{
  "n_layer": 9,
  "init_std_up": 0.0188,
  "weight_decay": 0.17,
  "warmup_steps": 538,
  "seq_len": 2048,
  "steps": 8782
}
Each number is 500 + 25 x the weight over the matrix's rms, rounded and kept within 0 to 999. Layers, rows and columns count from 0. Numbers have three digits each.

# up: layer 3 MLP up, 2304x576, rms 0.0498, rows 1680-1726, columns 0-143
# down: layer 3 MLP down (transposed), 2304x576, rms 0.0466, rows 1680-1726, columns 0-143
up1680:485515546492471521529506525532521480485487557515489462507508468478503492528517521523480457511488519458512482492526482495511504515517505500509482502505488484462473512506497504517542486506513468513486476488477463472497491480502483522506505499450455462480455483505535490515543521471569544474455491465464487503494506514494491505504535517457475494496494510472454497434533494495510430455487468462440495504515521491474534542507469487507453
down1680:502505517529494503528481487453499491514489495512521457498494494481515488484503481501507448477518505469470553479498474499485468497500488485515523531486494521495519534503516493488499487459507510546508509460502507506542506488493494535556481488476495537502502530490528533514483504526483470508455501534508503483514526547521497502485486455486538465481515462488473488503514506441522522461467521481509508483506489461522454482502526494483481
up1681:469524501511459481489542525480486503467461503506522487518531487493509522477459522497515585514536474477431474501510516518514483523488498511489432529448496518520483516504528541533485508470511576521490496509505493465528457477430490535480519521514505464514520485532512542501509538417505500472490484486519449520452519495500491486512432477476505509460471463512483496493513490463513452473538553568487550507460490484452489530508464544503509
down1681:521541503486516487487519532502513507548531510477430517465485488509475476483499459515524496500517539512545462544531506530500485528492529479461520528479534467484510529539495471547531416509541499496475500499555475463511505504476481520482474506509495528479503451563478502535452469458514485518522508492506453465504547520505534504473528488454485524509515577474476559481509521502498473507508494487466477533529556564509502499505556552474542
up1682:476517516512449509516522504467525471521503502533508498488551522469483517486511530544471471509483513539471533492521494487505498472517532499459473502509513467471437537511503538503481460488526456500497514530516493496506527520499511481481502530524498487493506484465511482470528521531501531471548525497468538546503490481462469573494511458488478482504511519487513530473495507507503481474471518457510555506497499530507512527512475532493522
down1682:505505483513491481477493470474502513489476477509509532554528497477476517478515546538488462498455508530496520508540528503528515500465505497528504492498509484539438511498484506485470518532485494448563512493533525480490505443511479497490508495521486527550502524465518448497451523529490531499507508537500490531523517491479471496495494479477518467509518498504510518465449505499495441504505500490547529487464478507485495488491494465492532
up1683:503484448498505483506498467489497473486490469520526514525520500486475478505488513475511503532527506523552502496527471482508519526521472519509482480499470484478489535500459562483424482485472482522513556529541529528488509497517511498509463529493538494463437517517499503529497496509528463474484510502494488473511508537482497499522553448505514486510487494545509527508455496501480509503436442500494497495525465480527481514496520479517468
down1683:496486487537528494510523497473507565516511524480505537537513490459511520488509463525516483507510468453513499511529475470474516488519491531456537492481522458477479506497457526485452492541533514492546483460452518488475552491488533482506508536505513487484492475518506513471549550485507496475487493497562560517500512499505518452482548507483486510511525490556484502507499492540510521514486526486488509436480529478483491471486459558481547
up1684:529500507442491467512549503472521541524496494503511477535506516507515485482526487520499470492486549490502501497484541523486561489504490509466532491463454475481486478482526563494506519476497521469497474550521512479466469487477486529527476490541521504499515471508498513493503488505490502482518534511492525522495469529499501529513503507489447491473474491483468473514502542477518467519537491509470516488495485501524476501509492526533514
down1684:483520484516544467488502521453501491503503467517466528535517518534512480473511515500503518456485500517519534518493492490523477518467516456488480505504481499530471510514528495516519520509496487474494499529471509510460496488497475500472526517532510487532513466485518488544528510502508532511513524482543526437519494484518489526508503509453462453541492516505488521466528498528500492522513458506491445502515496510492504522528511489478550
up1685:502487511442482462521443544462564462533476524515473471547488501508526515517495504538481506533518491519521462531502487521490521475522505513510503506519555500493498458494521521508471487507494558448478512493515540506499469513487495486501497532485497484491450509520465488528466498556564449466500528457472466513495495469482483532505510483474509490490520474485497506480501453467491516489467513485495514476525425492482478479513496490529491
down1685:459478544482472477478531510486495492537467493541441500534477509476498519495485558483519491476541520521551541496523451508491521541544543487468520495481495521486471416518502479514495542499515509465490505490513493563509471463550517524493476477478514520509449481552487479523453510520505531484468478513533501514510494444513489487490497462516514522487477505500510494462489468481499501495490474471494466496531458507516502523513528517518485
up1686:465507481559540473513500525509507478500492476492518484476498489523507490502524517453487503485478496504535446495486493489526494503508519535505523525546492535496506517514468511522522518484515513497596488513477485561507517493457500490477496516488537507540495498493526433540516488518489510475502472522498490515464492465454482482501469481481487478465487491504496477475468515481501530515509534490489524532574527460517559565462466442487524
down1686:480504473490474474514495511465485526530483474502510482501519514490540464503492529533476517511512516507487488521465458501513535478481515482520485507515561473469513486535444500518538482572496524530486484496474527496557504489496513495506529462494537536506512447516504515449544517487526511556500568502551484533463464495491497507503444492495558539506456460444537455553525530460494499463496533462511511468520477462505557478504480460486548
up1687:506475503495435490496494492506541531496489516472507482480516568482510531497512528492486500470497490535496498441499489493521509435501475520511480484529461495513485481523481475489484546482487477509495470464552504524440483526473479524480533565517481478517523522491531486491523534484548523519485524513498516520504510480514471526525465500552542502501491525493534516478500535507506488520475462506532502531506468536454512503454476541475506
down1687:482478526496479484512434542542525528538532529504514442513512493492523465494483498487503487472494504523519535512534473545521531452537497511515465526536531470496500517520491519527553509536456488515507424470488532507458498503505545518421517530505494536558469496489479567507487463511448559518485475407503493542513502499428452541510523485534501485529492452500459522526493503507528484493547490496506483545493468505493511458499478502496548
up1688:425498479487479472522439533470527449440516491492482471508541540542474503552499530512522447477518477503496511507540466527521547537510497519544472506473437489559500492464519468493535480460476530540478537495548496496525485486508488483515503480455511508493538522510484520567496473520467512457566490524494501526479531479503467469491490491442519466459496461561483459531507491488539479511477523488520508471490516464509548540496500509509479
down1688:466518485473536466479494484498513504526494510509514496513485538527521515550504505502463491524524486473515504516529513500485509500567533475521487501469470504528529420499496461529517488581459465520461463569520508534520500495572510505517549528468526492487530504529485502573467475536467498511479505456486497492521485521482451487530503512479513442527484477447513518441502516510490559545517527509548495461526467457576514475544519534461485
up1689:479490461517472512517507464463535471465491484471503463517514472491525505444529479479499512579484554484507552471517539536479539492462509497477493552510526543513476476465466532488500495454478469507515513511455544513524484531499539481481466456467494434468501504510464505471505425477521458518494539489480466449480542457458492468533534492432497492472528503485513486524470499484498499473489467520549466460532510521541485487522508512443549
down1689:562458492489536449500480535489500483505472549499518508473476466480523477508468463490465538509470529483415465515469464533538449509452538490467482454525506521502501505455512465486509492498526491499506448543482472485516495514516524495473517512482447483466491488532471455453543520476496478501506498498448485478503478480450523470487496480491512497509531480518520448541505467502488450497455511522503472462480494503494484487510503475508491
up1690:519483458502479517537504487562478550461504464475511564478512518504466503531489506507475508510521485459459472531488434502496480496545535507533507519483480473507464517492494475500521511485519545518538504466499496518489503507487506477546465475432473506544482472485489508500470549489511530491490510464490506474470520476521544494475499498489494503494471506465484499511487511481482471525485503534469525494464497484527528533501515417485483
down1690:467508489462501460470509484485494515467495505504564532466521467500484445535522514471502539521476496477557493506490461474467527479550499529497537510482478483536497524465495506489508506430507478501465459520570495490459451544508570500514485460434510468496468502505478495504486487522459482478495501476482478534471495481524504534485500514499465544485509558503486502498519504456513515496482533515470512532531516472508507520487500490448481
up1691:473451497519500507461510500483485517463473512515494525507501501511491488521506464497505500490543518512511481463535458514463524494508457497468476512460487504526499499493549480434478467471482520523530496508430543513539503521500483502502508524514472455497536513523505473508517519474532487475478524542436471529493504486498524560483505507472505486473501481489533488484470490521481491508511463489524513518456527494511517543471486493499454
down1691:526510504490514518487502568461504493513485512464539525487476498429495492508493516498491495504518447464548476491509458535476514501520535489497483536489471548515535501501456537463488480525507462529526459542505516491498527542509455494504495477499504484473451525478574487513454474479560484531494503484478458496557504502530467516489445529467462476515502522484495493512523526469491517513509487505521508494490493504475464511524499489510464
up1692:492484476542504457502455502562496495484475500497496527485545502494481509501556504512470538522472477515472480505522538503493522481481529494472444480491498474496515457499453516514480484486495521479508494517490488486482496531527486496461487519520514521537463477493552489555499456459548487462481512490462554473516521475526522461447521460452474500512550487525500551505521503489506512489477521502479488509483501447525491510523507541499505
down1692:481485528496462509498509518500495485499524490481549498493494459471540504431550476498474542528499500497494469442459540464506493455519556484466533499494466509459513479474510532484485527484491478493512447504480562506554551450493511470479495528498489485411486536511509520539541462501472479534471488486502497474498489494507477517485519504471453502501493461521507498555515502490518515509495505525510488517497470475549490459547464495493486
up1693:501482487485492544534488471525471484504456475550519480498520449477460454476493501472486432486479478520495520483520551491469484461504460522491506490453505507463500501462514521463522481530502516452493528500482474534482481494512546520513480507486498475564447492500526460497488524559524520505505528518473498523524487546500511493476503515498505517456474458459503519490491541496505472507506510523506492526506457536504551449479470492532484
down1693:516458494514478487502465492498498532500507513498525512507546461498471482495521512495521540464485509507477541484501514507481552469529506484515498435549489515510467500556501539489518484499496505474486480516498519497483486464538543514480489450504525474490496537454533503471470572508491531495514486490512530515508494460501465512522491526504492487449484468501479501495479504468475491453538535492473458505496464507529462464507509468527493
up1694:478499517566493451481519450485518521507516488521473516454529563528555431486487522550561514549499542506518492490470524486473483498502522521501520519455488535551474499485505499521480476486515480499508488552496500481473560478453490497530482546465461512521444509471481500478508504505513473469507500521487537494527458449495521503543502473517489519484448529495529520491519482498498519481457503485492528501504486525598530504456522485485516
down1694:552463545481522503487487526558456499442543491513489566473526574453494466495514502495559495530492510489513453467479544513463491502521519514523504493489554526492493556507513494468453508478494500528484497508533482496514507494466491514476511477506474512475515513495513485481480511519508530463515501541488493540516493478484504490478504496488500483507529505528552506469482503506487477525493458528492518532555540541491520492515449457507537
up1695:486505507477463557528508539514499469529454461494518508516502480500509541542540483519512466503495503524481495518485507535526517487466499485497508472491460435488530521496513501524531511492558489504518489516519509488507502494435493516509499504476501460532485533488522493467542501502505482485504501521467515527510495503484486472499487516526506458487529495463474466487498456488486470458493478547465514470515524533471525479506516501523461
down1695:501475538535558479475513479500481562491505496494517479524488531496506490489460485480513508468465480482496503481494488466465489511493486494492536537503520536503519506540524497470491485512476491529512500509519509529466500496508500490492522516496516516496476543503478521538495500502473510510499472536512510525504506551488514507493483495500503502501470522519511493533529460480483504510507498500523462461464485480498488510544505482489513
up1696:532504521483552474467497499502551495508495475490482488522495485518494525496484518507499485524487471529495480475525508485470478493514498509495553501509500525477462481522467503497503495461531550505481534527515502529517488502480500485519480515494496511497483513458503498521536503505512494481491519502509474492478511470499504532494491531523496491502497506481478516488489452528540530504527534484500490479552533478480507501471454448519510
down1696:518472512465538497480456491529522527463519522487497496484522501491497509491501490474506505478492495507506458502488492547511491523517493509472505517528480510502500490482480469490498464490485501488474487487496488515500476505515503505453495502493515476502482504502498472544515509503496494500473504488532513482512558484476508459516503520490496517474445477503480476472550515517507505489506504500494497446477485504458455490497493479515520
up1697:516474527514516523542477470525509477444514470499470516572490491528468502482502485494497506491475474471523518526527478466482504512500560515524500529496516473492539492484534520535471505507534508500520519476496472560474508494487484452514522482496564449550480527513531494520503520502499530493493494497484520530501544481508517461548481525521480445483503525519495525511514519545492469502469466490466495509523493496512497549522483506483474
down1697:494525469509508519514498504484503521525493532504541496501548490521562497540477501491477441486475491496483491499535476507548474533487506503492487511467504501496499527511509492510485509500493508513533493509500480466511521508472534480481463499516462527474517550495480519493486447498493507509504484481541485517523504531514518522546506476492530485477544509508512464514504495495476514479505514503509511479527525534493486467490460502499491
up1698:540507576519513529480517515516515507514478471524543497479527527514518511509532548538485456526411524505465475539494490466485512507511458508513493493478491459501489532491517522482533456501468562484457519477543514518535496495542489483499486522530492509479530475501528434496496545534488481512521481476511488556517525531444482465480479545500484522514466464506574514483487506502503449496483502492471458465505513517542478544474510480516489
down1698:543508528506468455459544550460503503517480508517482481514492502488502466528517510549505517500479524492498467508534451480477492534473449493509494510460498488493512489528471484498500483471482488486495477494519508487509497471519463502416474476521475482491513497502513467469479474540501461543512487495522505487560527489456464470481487508561461484505469503474516456504526482438486497506465483512509473503498538518519485478512574473484501
up1699:492493555475484523457459511510556482489493477514490482517530527484529502522511551482491452498559479488512481495463503533495556500483525514509476498520495450458486511505493517514478469516499513562523485455461512459468528492497515467541507493486503479462494519502488525500511489533541514490489531476479510516482444483514485479513498499482472539487473527480437547564543530453471524538519514491507525511492541507482518536478474497542502
down1699:476504460494512529503519458461472526493491502479496542498501534470505540489499476482471538496484540497508543520516500542538485490529501497512488448476515469480509496476506490468479476487551438488521548473519524486483456478544488506527484464478496526459503455508493473532507479513501493513489488498499519440488525520458467486498471548473513467509499508510459456458484487476488502492485485526564517498478536495531506523526486463497457
up1700:491479499424556576489473503503538502534470553517472531509514505495494532526486527492499481482477434508514485517459524487509487455523489500543501498441461506520465495462479489446492503484494531497489480482473508508529499498510503499521499490508473459516485525496482516491455495526518497527445526508502496514496476546486496514446525478453489507444445475489489467479541479527473540536521536474466476504536559476502495502492492550502515
down1700:548501534505520528420530536536456531510465499421519527506499535535464476517487514481499491503494481516497493492486504548486458501462497483493471495495524480484519521538466475534506492504492484502541505510462519473508548494470455516484508535526499458501479487495551536516440431506493532509463502488504473493490436506521464469520517529440504498555439513506460475516523511482475485530482467533522478503472489480498517480498497514520458
up1701:508537527533485508503505480530493483494490500461509512496483511475501516487495476484520530507468488508485500527482534454521502486508486500472506557547544487520505504500535537541514492508496524477523506508523483525496506490489494467482507515496526482507486515541490525501504504497477517498516497521505456532525493520497493454493477511486529524498486475496496512507521491530478519539530488508486481514502488491538499543531531475493477
down1701:517504478493487483490499481510490530527490500500508512501502487519513509529515493497505490484532506480490493489520503529489486495451494499526489486488501510501486497479474472462506502496492500539487517481458537469498502512491508529518481470511505510485508454476503494522492504500488487469485497481484497478505526504514501535503509510479509504486527520505521480502495502496508486463480528503510484508507515506479514487481453523500525
up1702:533473527526478467453457527492549515498480548528487474510498446497522516489516501504484499482518531461515485451460521472531462511473502498484523556478494525467458492506539504540498472479515475487501493453520511471523489518465476494496557493528461484508538490494519521482540514499510529487521539521506484484497441534512472466522513489538526482460508505476556497527450523471455525538472534533519500483474491534474504517469522504509450
down1702:510532494450537535517494468481495502514481506513525519513498487494462505443494489547514498502504527514503541497514478473515518475486532506469549493498495428487508484488492499496523498522512484483480551505499518534526488520533488488491507559529537523481475500478500500483526499473507493488432534456471520479480503447525489491493518493462496512513508456488503533452470484496510491539487450518476494501533482510466529500496496486508508
up1703:499503460531529512490470510461524500488484566533453471490482504478494463499497491481449508514524528482509552486492522465451484536481486500508513484491492546532477522507494463484543507470472544503506499505497505492524473491480505542542509496526486497490531500512482522537500491497530495509503501521476507499468455517458455479509490472527527502515526506482489497507494546480495475475530487475502455453527478503506523500499506519511502
down1703:479519513504533511522493538514517500481508489518474506472541477505471491509489503509502525495518513524480475526501471470465561505492509503485508513514495501481491525506461479490468496498499497473484479478542504512529506514500503486512504493471508494543528483496521502502533529495498481527480517486463510501475535461467540513464486509450481515471558505511483514533511498495486503531505524474493493503529497510500522501510497466528533
up1704:524482489478489509506480481533526490507488455485468508552534503460554508493478467485527493527492457494512499484544508447503493495532547494520522503517457479493500501462496513455520550469492511476544537476463480555511490500465505432463538483474499491525481508515523491517487496469468496464455557531431468454433508534504494494504485510488510504464476578525495479539492501484496500531465506510483546507466518474467554523533440476501509
down1704:474505515550525509497507485503481457482463507551492514508519478455495436513446497488462490512513514472487527495496539454521469486506492487456467507492457458465472478511458521485523515452497529507453503508521504512503523500479477482479512474521472539481460521488554512444516515471502458502493503524468412503530511517491512504506533456468549527461476557487527458491555481484489502520460538522465496564528484518514511502498488456501507
up1705:468506507499476513491490510500501496509512472438536451497505517486496488514507512441445502483490494513486489510503506475509497491508512509496518511541474514502493475545501482516526484493506499470498487498499438523533474493473510514474519556482450465519480520542568467478512508513554523519522506501504514514498492495484516519483502486513487529522476534485481534529492505469487514515479498483433505528467490524510516475507488483506463
down1705:470532552510522492503487485477497473512475520544490536496462476496515471496500490501509487522528506531506527474475495505516493476488512510502490493457499489480535476501475500508515500515484486515522510492528533474511497502498491527489503501530546503511504497504480494542497509518488486502541504471502483499484508470496502519487500482524489502477511496482507453512461507467514505463513487505536488503460475494541478513538523471494478
up1706:498505458515498498543457481453498477488527491512438479482502462528498503463546509488486487528497491507469498525504485473520520513475505485532485531524465515437498536488501502478505483493490516532496473526502472472493502473487459495468551489550545455519511508513516510517491498493513482513507511497503511535453534475494502524517524485485462485506510516474482477443523445506513485506548514537501472487494487520475520474489497498503540
down1706:497543483492515459475491499485499487484468483524491460516461493511525537477501486502495519468501508530455505472498545470518504566462536502510499526496501542504473495513494492516477470500515475478492491511486500458463526483507519553548498493524499479456484513483491517493471503472540504527499476520520560479509495491512490506534471510494498486452455507464510449455563518470486476466536439462494527504484516530499514499521466483502510
up1707:498493511486468506495503479490504482461508465466505491499511521492515488519513569511507486514525499498516522467508518459495475492440512491525490501480479513515481513494481520496474483511521501511491493505475476514532501496516490515505501512463517517485456504501491512551510518519504482507483497515471516511505474505486484523538531516473463493496526511512505471491482510533521497493521529517509562541493520497486487484515479498485525
down1707:522495458506509512500523548466495520494479547507474506505493524494492474472491504484484494452527503520464508492493495461518483458491493521508481518462516500500514468502505493486483480507532485486481478469505529513486487474501478504510498509491505508462484507526500499495522524440492488501501486521540478495543514513502477469490527498505532493492499501497507459479497525512522515480512509486474520484470512475501508503470516487484524
up1708:510503518493517496496507513542511475515479533478499498458499473520477447502525481498471525444457530471518527497469452545481493501472518514516488582508496509545513428466500465510510478460470478479555512532532494484506529486489490576487478526545512496486489517482485446478509500470506520525499513560484526495485524500463560480513516502452474493465496545486500480515523465463525538504516453477469504518518502497532509515441516536487472
down1708:514448489495480490478478510489484524476507487507555505501513481508498469507515518517520530483505469488530469487485563477489509486502482525508513458460530518512495545467487542526526529511595480491472462504529510447488496441462491494516502461506475485526491460521511455489541540515482506501528493531454526464451560460502490471511449417510535448505459512501544450545502528506495540547470497537474513467494515544462473469464554456546481
up1709:532516486490501517502497461478488509487484500517496471502518535466466488499489521505492435509531502499490503506490545481475530492475526524493471532501466473478519555508482543503509488494506517512525480514510503507519538557480490461487532508516498504493502493490552533483493522483523470499512477506501463494483497509524480519509490495463487515476500497484478474547484512509518508490482508538481541482522465526495483524521495499499461
down1709:493474470485461515520496490495559507530477477490474459507508496479529510487500470492503513513530531499457549510530513456524471501483484479518511473493556528493528497528508503535514504509546516466502505491525511484479540478492494496487465559498523502530503490532495490504519469477508481483502490505486496500512508526506464512495475515487475526487502515501490410479478474482528504502474553527462488470518491494530486502494494491476479
up1710:510486461463536515503489514492539490492500469549506493489512491496474497510482484488486500496532541507446535475503486514539490494535499504505526489505483514490529518491521501536504518482518486503492487521515508470456536525503489546463503490571523535530497546464537504532485523496497442500519483518473501486506494517488519533491463497511486435502477508489504465527475464532533498524473517505508488454453470541522503519480494510511507
down1710:494514527492469472511481520504459482492513507482528533500462486510500488535534470483515573513500485472501488504530487527510578477518481498496489508536432514521534488479524501487520524510476525490489494513513447500503507494519505472540517515472485494433504493465484464479493496472502506489530493493540492487555536515522472516473463513467490473472559466523457536503521543495502505484489456521485460475516536527474452526536463505486538
up1711:491503516506539515543514485491497476490500502515460526519519477518470499504483481470490499502519515536525514469499540514473525500510502527508524501544469474525510501536502520494482511510527479517507510510507473459508455481514512484545476501494496477507523530474498490511483522498516503491501510533492454544527510544448476494475501479476506503502415528507515490494476547512537500490499471505499512545505520492487506498496478480546534
down1711:477498497487543472519550511510511521491488491500470497513495533525499499487520486471502509505564530545511467489461529527522536517527499481522463474490494497508493479481503477480482514519519509479502467536486460498490504477501556495482488515531497506499496515490513517518437479474525522548542525474508500509480479520489490507475530494492522520484469526499541504530468522506527518486536526475509534497502502508449460495501503493531530
up1712:517483512505506529515501494538491523521504504458499475473547534509501490539508469509539476467491471468499447518501533469469540481510486538502514508441479513447509534505472562467470497541480505506470519502503474477488474555528531501518483492512424519479442505492501528514468481478523529491498511443489498470509503552477465471505516508517530491515462433529479531496498483500502439489453470507496570489493521500488507517485489438469449
down1712:528461499485484478489517466535498519508526523482530513527511519510492467466471497508485547529479504469494419495514495539509521457483447482466492508503491431504494529492483540499507537522479511471541496527481492517494528504541518478501506506474507537527510458514489533505465518551511536501471509515500484538502549481489517493511476480497469484532493471499524463473435541467525506502464489522511529485529545545513535495493472503512513
up1713:502465502500518506522461483527574506449496471487497486547539518526477557498507513485490539484513495499519467515524464530472492466494504514503461547482454479520487521501463500555520463504499507524489554500502495507523482453518509482467501501459522483532496493504568533486470494477485494484512512502471534486474513501468520541482530534512479520473493488494481550493497480501496510467513508510497492510474517472505484523509493502548506
down1713:501537533488502500515497475467471492521498512493520522502476470507531514501504515516554505502500521543522434495478481562505456516489519500498483494413526454515515439454515517529535449466526502512518496502514529515500512488485519471567533522519530502491527491509469482513517482551484496498493508488551548473487499525478460528514498482553495564510458485474554478469501492472530526511491477512494482476526476535525489494531512518509502
up1714:536481522505494471464484540493489519519491494508472485533508513499439508492508492485515509491470495493462466542488470472474510495512494520493476523478528499489475493436540498509501487526462476533478517492522514481505486528501505476515503466497486525483458481472473475523477489487513458503538466482492532491490442496524512554462511526512504515515450497470535489524514486468509476530534547504511494479484489472532510501472510522472481
down1714:455536491474509471482447485473484476515486481542503548495500529505498474495492507512507492483507531525495496470493483468462509470495485505491462474490527496499477497460501492510521496481492489490517469484454550546498502466520487497517469498472483516481521498478478509490531478479445470503499498506505487498451496500547489471498483496514503476499510515505519494500546446519496520517515482496491476503461467461520493516536526467501476
up1715:513464535477504491501496489504503510446520516496481486500506510510531495482478502502515480497500451508485463495511514482485540503551473500478465495502467549472520489518533503521485514492501469506479463526520497491509499480473463475480496512521491462510494489554507477487525482517502469470497491543514490477518454521497485511510495471499486503519487522496488472544459514484474473483532487476517528492486540480510519467509496485477481
down1715:481473525522532483476483470502487507495464472501567512527490471490502541520482497471483479494485478532506509454515494468498463480534497475478480523520553531517485501492519536502532492497508501503513529527507483508478465469468532497506537521494502508512481533468513469482561490510498543485499479491501519534400496467483524526479526524495491493520478473455510510497536535487532450475440516494504509486512507493491507513519462486494541
up1716:496472487514536506537533510504521468516473452486499523531507499453471488473530523526455485490487482483519518514513455484498512548504476523463487513525516457470523480504529533520484512522501471459478490518496474494521484503503554494514491509511482513492495545495524528515509490492484525474453464488521522469507520480533550483523493484438459520470546575518521516509458476457512547485533530497524520518496484488499497513485468510539501
down1716:509484486536471494510524494468477507497544480507523492591484482431500473466504507477524455514495484527488521542499504487538529464501469502495466556510480532515518565500498476539478501506502506516520506543472517477519463525466474472525481474491530467521548511505485532528453506487527461481488495496513489441554521492563527508528455466467497504498496492553499521521456523525506516515488522469481539559508512568488477508507506494509520
up1717:463465507466481518495468477516490446500481487499533480501530509512507510494493505531529510516504478529535506540495530465529499481471496489476513513486517510526517536498470539491490533516525523526502479463492554537506512528480463496498504443497533506472549521482529486528498497519481509503495474465484504492506497506454481448467489529531494488502508488469498533480471477499507478516500535497480511483514501526500505513534467493456507
down1717:515486527453492520486536509476493493465476540477519486517533471475519522484481493456460446495481560538494524466469521509521502476506533449490520521534498536485493505515527511510478465472512466533501504492493504550490511481469460495469478518521516440490510549457513503548455503521522511497510489521494483526523491472494559487461511525504487509486534499482477494511492503513526523539538517551511518474467447485467526461506492496528477
up1718:525492506495507492446486488540490472511518516486496471515518475502489531502501513531491454481499552520512490480475471484459465504454520525512452526501492477514475538535471520539494489502480495519470511507511468521518484485505487465518516500461515489494460492483492451477506535497544524477536461496500523487483460520510458493473493496511456484482516503532478499533465509560504464506530501481486490466508497516463569517534539532484476
down1718:519477518492493532493503520480497480501505532487545514528541533458502552487510490494519445525523501492481480474511480575504474503479486513533485504511527514509477504493526494481497465558466466476519542490499500511527494497484538528509510502478515532472509492498516490457518519515476530498477493462523497499460494465525474492462527508513525533496466470508505489512504476510491481511503466502509515519496489505476526461471482520491491
up1719:518450515458509459508526467515498512533477527526494503498501448464510506492537492496515485481502500500469498546517470502479517539529491512502524522476535506476534477487512515491507493524508532478547485510491558532458516509502517490500472493508525501512473490475505481500475506515497487504490498488517521494458510500511462480479476531500513516487509503490500465532488516484496473488513531499502490511493487482524530454505498520504499
down1719:503521504528519495469492514489522479505495470503502510488489509502512519490486517521505529498502487492507532482483515495513514456497508501493482473492466503496484531494512507525503514508475502467522529502498517537491484463502494532505498475506517511475512507474487499514507486504474473505506510514517475484517482516513505481513484501499505508500499518512502511480508499501444524498505516476497505516489498523508469503495510500480481
up1720:506445502490501497481519505525501461508501472494471465508506521496485447509486514461521485490502495514509466493485460449514487487492496526484469483494563488485491548529482489539487456545513500462501502493506479504489487470488537512492489567541513438516454507537514511529464483505522487445491513488440504544514496446501493560459527492516478512497480491488499472512509502450436535487494497513498475505470466443473503528485495475502513
down1720:512476463476502524471477515540484509525439514535490504550474497476545560478485493513508527503494459463488531507544435494535472530466478506501532510552496493519464502499467490509492502500512488511497466469542529504484477464481510493488484526486471499534480531513503525547480499507494510470487473515468514509494485473502512538528472485508503523488480495526506517504490486534482516506470487557474498477467514433478488488500497503469496
up1721:523481496527485497523490488496456511488449516433520467508540491526517489477524487505533541513477498511495518537503490449510523479451505494500497464484482535481541496500527534481504513482455518494484549482509505488498497541462488522485482473487503543509531495492492531497515546513521472504561496494525458497537509503517475513503490506514507512479481487475466539537503519508490486506556503505528497482509545498512529467490497540503491
down1721:450482467500503536524532495508512540460520522519554505549455517485494502476475490516492525479489527512498478521494506469429542471491526495484517484497470530471469521461480484463502527489456474473483452482495517474482469449531487474495455515461486507533502475500533453536502525495523491484540507484494501566500475518464468491533476539495477496506521521495517523529490493465502517487500536509512478510484469509504549501517487502498481
up1722:451504495496476537488499503506501507502487523533492504449513484461497479515510522501475478487466527491528491506506489472481489488444488509475491513506547527458500496492532540493507496487539485502500529495481478523495453538488503488494511472548516498484500507464553472506491492472513480478481504479493505484485533505493459499496464551496505482488523498478527476486487520524490495505471531462542497514521491519459476465532507486510497
down1722:520538537552530487492500502491482485502496487510490442472517522500470485549494474501495480513524490538518525508496502482452517516524536519509498525509513517493475486503489464519475517498474547497470490508495497510476498446489479508486516472498511521479476540509531509504489517523490554510492478526514483455518514494505500492473524478546498521504493491497497545510460501501479501513530506522475495494468484509498503512506558481477527
up1723:480488526517557495502521497488504535487484550438497536502505490484517504484492482483506501483497469482508466528501475482496458490514522505496518536498500548483471459513538486515525490445469520514520526484491501502524512502518482505521498494535513485480486467484516503480510484466505507476491510505489481510481496508533493521499541480479519484474504508503485501485477497519513524508462489487521501511446498456501505529543450495521464
down1723:556470511484512508531535456517514468505507496487501536493489486494532505514527490496492511453498531489545464509459482488479471489515485504454432521542491486492492495512487496506517485502459487484510504494493523494488519502480487502521538554519504525515454514489470471512500467461478458534459533519494551463518541507486559480501502462517499484531514480487524487464514517502504521503543493499498516515484502568483500509533492487479470
up1724:536541526466505519526525504525488451458474507493503507529505473504482492481464575489468511541492504483508479526487490507465534454517442500524445499468489517491525536478530512496523464495530481457532521524474492484501510517488492493443547475548484546480492490463502542525496492529503492488525514493507514506498545481487515504509530481566518485513467493521464451544476488462472446526491510509491469491435510468502544492549496460526462
down1724:475472483507499534524476497485500492528504495497537490526567454500531500488515546497544487538518523463489502494463475542544490499457492508535484452467530500424479491510496496547458510492493494525524535496479498518524505481515497462457509538459504460489490501457488428497535483485509500482490511557469482507530504480455534516466471496465456492491539472485535483478483480493503532476516497495517529514525510474487439556536494467564444
up1725:494517506501511509452486493552484521463501549496507481481540501538507489453512477502505436491503516515550571501511510485481503524526542516492515518494483536519483535504455489521491542502483504480468500516462493542518491506518505484479526511495502472510455467526488511502522500484526524497562535499503493530487467471496548502496520469476527463504474501510506459498474535490505480515513487496541472471522541485481525487528457508505475
down1725:528507446483514513460504488482520534507485489492488506472522505528515500462525543484522487495540507484489497507490518455480467550458490491477542507483502523487509481512466471506518528520502536488507513513505469523488461493480478509476498485532479473511513450514496514471534506491470484524539470517519543517477542478547530465523515465481484515521504463508512488534501510489495462494499493494534487512516533455443502535521494488533476
up1726:496535460484479497494450492483484522454507491500514503474518479482434507493493464477501492531452486537497496460513487493511473473462513496543510498535513517482484519496543511470528527529543471455483520490500523513525519500495513549507521535487484468516495502487482470513461528511478510531473498475486498503481518495554508495516495483500468498492488464509481491485536462484491505458502476453470496504475494481531507509531491510515510
down1726:524502496526490488506528469502495543481485528456496488479496550457558491507545549494482466490514525473507460518513564499497475540484543511496504526483492492491497484504465467497454518479476478497471537519521509529524553503499509527490530480424497524476515524504509501479499505524476482502503521531546522500508496543505533492516490482504492502518495502541505543543544501510476541459501521519436513506470506524458489457471514530481505